{
  "d_model": 192,
  "n_kv_head": 3,
  "rope_base": 10000.0,
  "attn_scale": 0.125,
  "bias": "none",
  "init": "orth",
  "init_std_qkv": 0.0316,
  "init_std_o": 0.0316,
  "init_std_up": 0.0316,
  "lr_mult_o": 1.5,
  "beta1": 0.9,
  "warmup_steps": 42,
  "schedule": "wsd",
  "final_lr_fraction": 0.1
}
Each number is 128 + 32 x the weight over its row's rms, rounded and kept within 0 to 255. Layers, rows and columns count from 0. The size above them is the row's rms in percent of the matrix's.

# layer 5 attention key, 192x192, rms 0.0646, rows 170-191, columns 96-191
size [ 93  88  85  89  88  90 110  91  98  95  85 100  96  85  93  91  82 101  92  86 106  90]
[[172 131 130 163  88 151  69 117 123 196 151 139 202 131 140 101 101  90 175 159 132 133 129 143 136 108 156 145  58  71 102  94 121 101 146 106  86 165 103 109 151  93 115 143 173 144 153 153  84 133  97 116 125  66 115 115 109 125 164  85 122 166 136 123 165 129  96 129 164 119 178  93 126  79 138 162 168 156  49 167 173 125 127  94 177 101  80 155 158  89 140 167 125 103 140 112]
 [144 184 115 128 131 129  75 156 105  84 115 103 126 116  83 137 151 159 170 113 141  86 167 135 166 133 123  74 124 200 117 174 132  90 159 132 107  83 117 102 107  96 160 163 152  89 116 148 156 125  72 138 116 189 139 127 135 156  93 133  73 127 146 126 196 128  83 146  84  52 154 115 117 147 159 163 107 105 131 134 121 127 103 114 137 138 150 110 188 147  99 140 141 128 119  51]
 [170 122 143  86 106 102  72 154 169 169 179 125 120 144 192 113 162 149 141 148 123 141  93 184  98 123  90  95 136 127 135 140 184 109 144 139  61 133 151 157 125 191 131 162 111 176 123 126 106 160 119 106 157  90 139 144 158 157 196 111 101 124 165  69  84 211  94 205 146 134 127 145 177  70 105  69 118 138 170 136  79 112  84 155 135 144 193 145 128  91 111 111 117 124 123 126]
 [ 95 126 187 108 133 140 157 154 148 149 149 125 154 121 139  77 123 105  93 112 140 107 133 117 125  74 120  92 126 136 114 101  85 129 132 130 110 133 142 152 118 190  84  60 130 196 122 125 156  35 122 101 146 173 147 151 141 144 118  98 150 127 135 134 161  90 128 151 121 206 153  90 137 164 101 126 144 135 117 128 143 137  83 112 109 164 166  93 129 117 130 132 115 179 136 118]
 [ 99  93 114 166  59 140 178  77  85  57 135 118 134  97 157 156 175 169  98 108 101  96 133 113  91 159 128 140 179 124 143  83 167 156 162 139 145 120 107 165 133  99 182 182 110 107 127 167 163 139 121 181 205 143  99 110 124 119 154 102 202 161 170 126 200 114 103 172 116 170  91 117 168  50 186 121 127 169 154 113  98 187 138 127 133  96 133 112 119 123 107 127 141 125 127 145]
 [113 121 161 106 134  80 188  74 166 123 117 101  73  81 110  89 113  62 135 134 196 112 170 169 103 107 131 139  76 140 101  86 100 149 142 173 127 129 156 159 136 139 141 121 156 124 108 189 159 119 146 117 139 109 158 119 101 101 113 136  74 154 100 138  78 145 107  54 104 108 133 154 172 165 108 134  98 158 150 100  87 112 143 102  66  95 143 102 136 140 171 155 112 184 186 125]
 [133 109 148 105 141 139 123 160 126 110 119 128 165 140 117 143 135 129  88 138 115 101 156 104 125  88 102 150 161 169 153 189 119 159  85 173 153 179 149 164 159 127 130 133 135 143 137 147 110 105 151 101 120 118 143  98 149 166  97 107 128 161 116 143 147 141 118 144  79  81 200 157  86 127 155 130 112 134 115 143  70 148  99 109  80 144  52 121  77 147 139  80 102 176 207 177]
 [164 116 119 167 104 126  82 137  55  87  61 115 103 125  52 143 138 138 132 123 136 194 122 182 148 146 143 124 131  89 149  85 116 117 166  93  76 174 182 152 190 135 182 148  72  83 137 133 143  90 118 125 157 121 153 106 112 172 118 145  90 166 159 140 106 146 137  99 124 156 151 184 158 131 177 156 133 174 124 140  86 137 140 101 140 188  80 163 130 127 120  94 107 160 123 149]
 [127 120 205  91 124 111 118 127 229 173 154 130 127 149 159 126 116 170  21  73 114 127  85 108 107 134 132 162 109 137  87 151 150 139 160 115 161 113 145 151 135 115  79 100  84 155 110  94 114 119 133  82  88 158 171 129  82 146  67 127 119 106  90 146 163  74 214 103 135 131 179 122  91 111 163 158  70 118  95 155 130 138  64 150 130 138 106 127 125 158 141 119 150 157 155 138]
 [ 89  82  74 134 147 181 125 132 191 183  60 110 121  78 143 144  97  91 137 106  94  82  57 145 134 120  91 120 103 141 141 168 177 108 129 186 152 162 110 112 135  79 103 146 102 160  87 108 133 115 113 114 166 121 142  79 102  83 150 153 134  93 108 110 138 138 130 153 176 134 125 191 108 164 148 137 194 143 141 128 163 115 124 175 149 152 109 160 109 130 117  98 102 121 116 161]
 [113 152 146 127 118 119 119  91 200  83  82 172 144 127 110 181 109 134  94 140  55 181 201 181 130  63 193 144  86 152 139 195 169 141 137 159 138 142 106 145 139 130 114 128 103 134 143 102 121 197 110 202  89 149 112 155 108 151 152  82 143 174 108 130 140 132 153 163 147 181 166 123 154 141 109 133 121  76 134 135 167 155 114 113  63 139 147 168 111 169 165 164 181 113 143  90]
 [159 131 147 121 171 101 126 101 145 162 144  89 109 125  45 146 132 157 118 140  87 116  64 108 117 102 141 142 160 133 128 111 105 124 114 152 164  83 168 168 116 115 136 149 152 129 196 202 103 161 171 111 125 153 128 139 145 185  96  88 148 176 116  90 183 114 112 160 124 106 152  97  99 126 151 132 125 158 133 134 126 160 176 156  97 107 166  71 175 158 143 115 151 104 127 133]
 [146 129 157 123 178 180 116 101 158 155  62 133  88  94 139 127 191 161 118  36 176 137 155 125 137 148 119  95 108 180  99 127 133 135 142  86  79 175 189 129 121  90 111 114  99 148 144 122  86 115  91 134  83 146 123 120 138 126 101 105 133 109 147 152 101 102 134 132 199 162  74 141 141 164 148 130 156 103 169 149 106 120 110 146 114  86 123 125  93 116 103  89 143 125 102  85]
 [134 161  86 112 177 118 132  96 203  63 145 163 134 112 112 163 182 158 135  93 109 173  94 124 125 138 169 106 149  77 101 127 119  69 128 124 141  47 134  89  36 138 144 110 131 133  79 146 163 117 110 143 134 119 143  99 108 103 112 129 120 159  79 145 144 154 175 176 166 149 129 163 122 137 134 166 153 121 117  86 141 155 126 181 160  87 188 133 151 160 161 114 119 144 114 131]
 [146 152 125 140  93 110 148 175 186 113 137 134  88 123 126 116 130 109 102  71 177 104 110 177 169 160 111 175 145 108 109  88 143  73 102 137 144  79 134 165 199 114 128 117  93 119 125 118 149 177 144 164 120 118 122  84 173 133 116 122  66 126 162 136  94 123 159 115 135 140  82 172 193 130 124 130 135  87 131 137  83 139 108 160 148 129 143 101 166 210  74 101 153 143 131 141]
 [167 137 101 105  80  99 112  58  92 162 103 150 170 143 162  93 112 146 170 145  81  96 126 182 100 137 132 138 122 120 123  97 116 129 173  77 110 131 107  96 178 153  75 127 145 101 130 137  57 139  97 176 161 130 116  90  82 161 136 128 135 154 174 117 119 116 135 153 172 160 142  82 177 109 169 140 146 142 147 122 168 104 116 154 145 163 159 159 153 177 103 131 158 150 152  93]
 [159  75 162 141 153 102 143 107 114 109 149 162  88  83  90 143 146 137  74 138 151 116 137 120 165 110 194 143 129 107 205 110 110 159 109 154  86 111  45 150 149 119 101 130 180 123 113  44 124 135 109 126 162 110  76 148 137 163 180 125 161 142  73  80 111 129 128 157  86 173  77  88  49 146 137 118 123 133 102  97  82  80 150 146 157 128 207 129 130 103 175  79 142 127 130 158]
 [111 150 104 131 131 130  82 115  80 122 149  88 166 127 132 125 101 143 145  87 130 108 131  67  75  72 125 128 102  85 199 145 124 120  98 153 119 135 146 157 116 132 110 130 105 133  94 105 127  98 161 162  85 110  66 113 117  48 127 114 110 149 201  84 164 189  82 118 188 100 244 126 110 141 145 160 149 141 142 140 118 120 125 120 121  97  60 167 144  65 139 144 107 110  99  89]
 [109 200 167 112  96 141 112 140 169  87 176 155 109 180 101 180 106 129  96 141 195  86 148 129  44 107 138 133 136 138 179 101 105 144 128 127 171 112 207 159 133 130 122 168 123 101 162  95 109 116  66 163 106 197 132 151  87 181 118 156 152 108  62 170  78 118 183  92 115 143 152  73 152  62 147 130 141 159 119  92  92 150 155 122 126 151 107 107 163  88 169 118  72 111 160 100]
 [144  94 147 173 100 125 157 122 132 154 103 133 186 155 106 193 133 171 108 161 139 148 180 118 125 115 182 117 164 164 148 141 149 203 157 141 127 147 129 105  73 148 148 124 131 164 186 110 144 113  82  93 124 158 125 139 168  91 140 124 128 159 173 106 159 117 154 112 153 133  91  71 155 183 114 168 132 133 125  99 145  72 100 163 169 127 155 103 124 143 153 169  62 132 208  87]
 [121  91 184  82 161 149 146 112  64 153 106 133 160 153 154 174  92 140 203  92  95 127  91 111 140 157  99 121 111 118 196 195 144 153 104  91 178  97 116 158 137 140 131 166 160 164 151 124  67  80 153  79 170  90 100 165 145 102 134  97 191 123 160 119 102 103 176 124 109 162  71 142 169 145 129 148 112 149 173 125 172 136 141 123  87 140 103 132 134 115 188 176 145  93 129 102]
 [116 123 123  87 123 122 165  78 149 133 190 123 112  91 140 168 183 115 117 120 107 108  98  86 132 114 132 161 149 135 153 146 140 139  86 162 180 220 140 128 166 144 113 105 172 126 113 157 128 107  99 145 118 103 100 116 137  95 141 118 179  99 118 157  90 121 132 158 169 165  79 181 155 184 137  97 136 137  90 126  75 122 174 158 140 150  73 136 196  97 192 135 120 133 132 185]]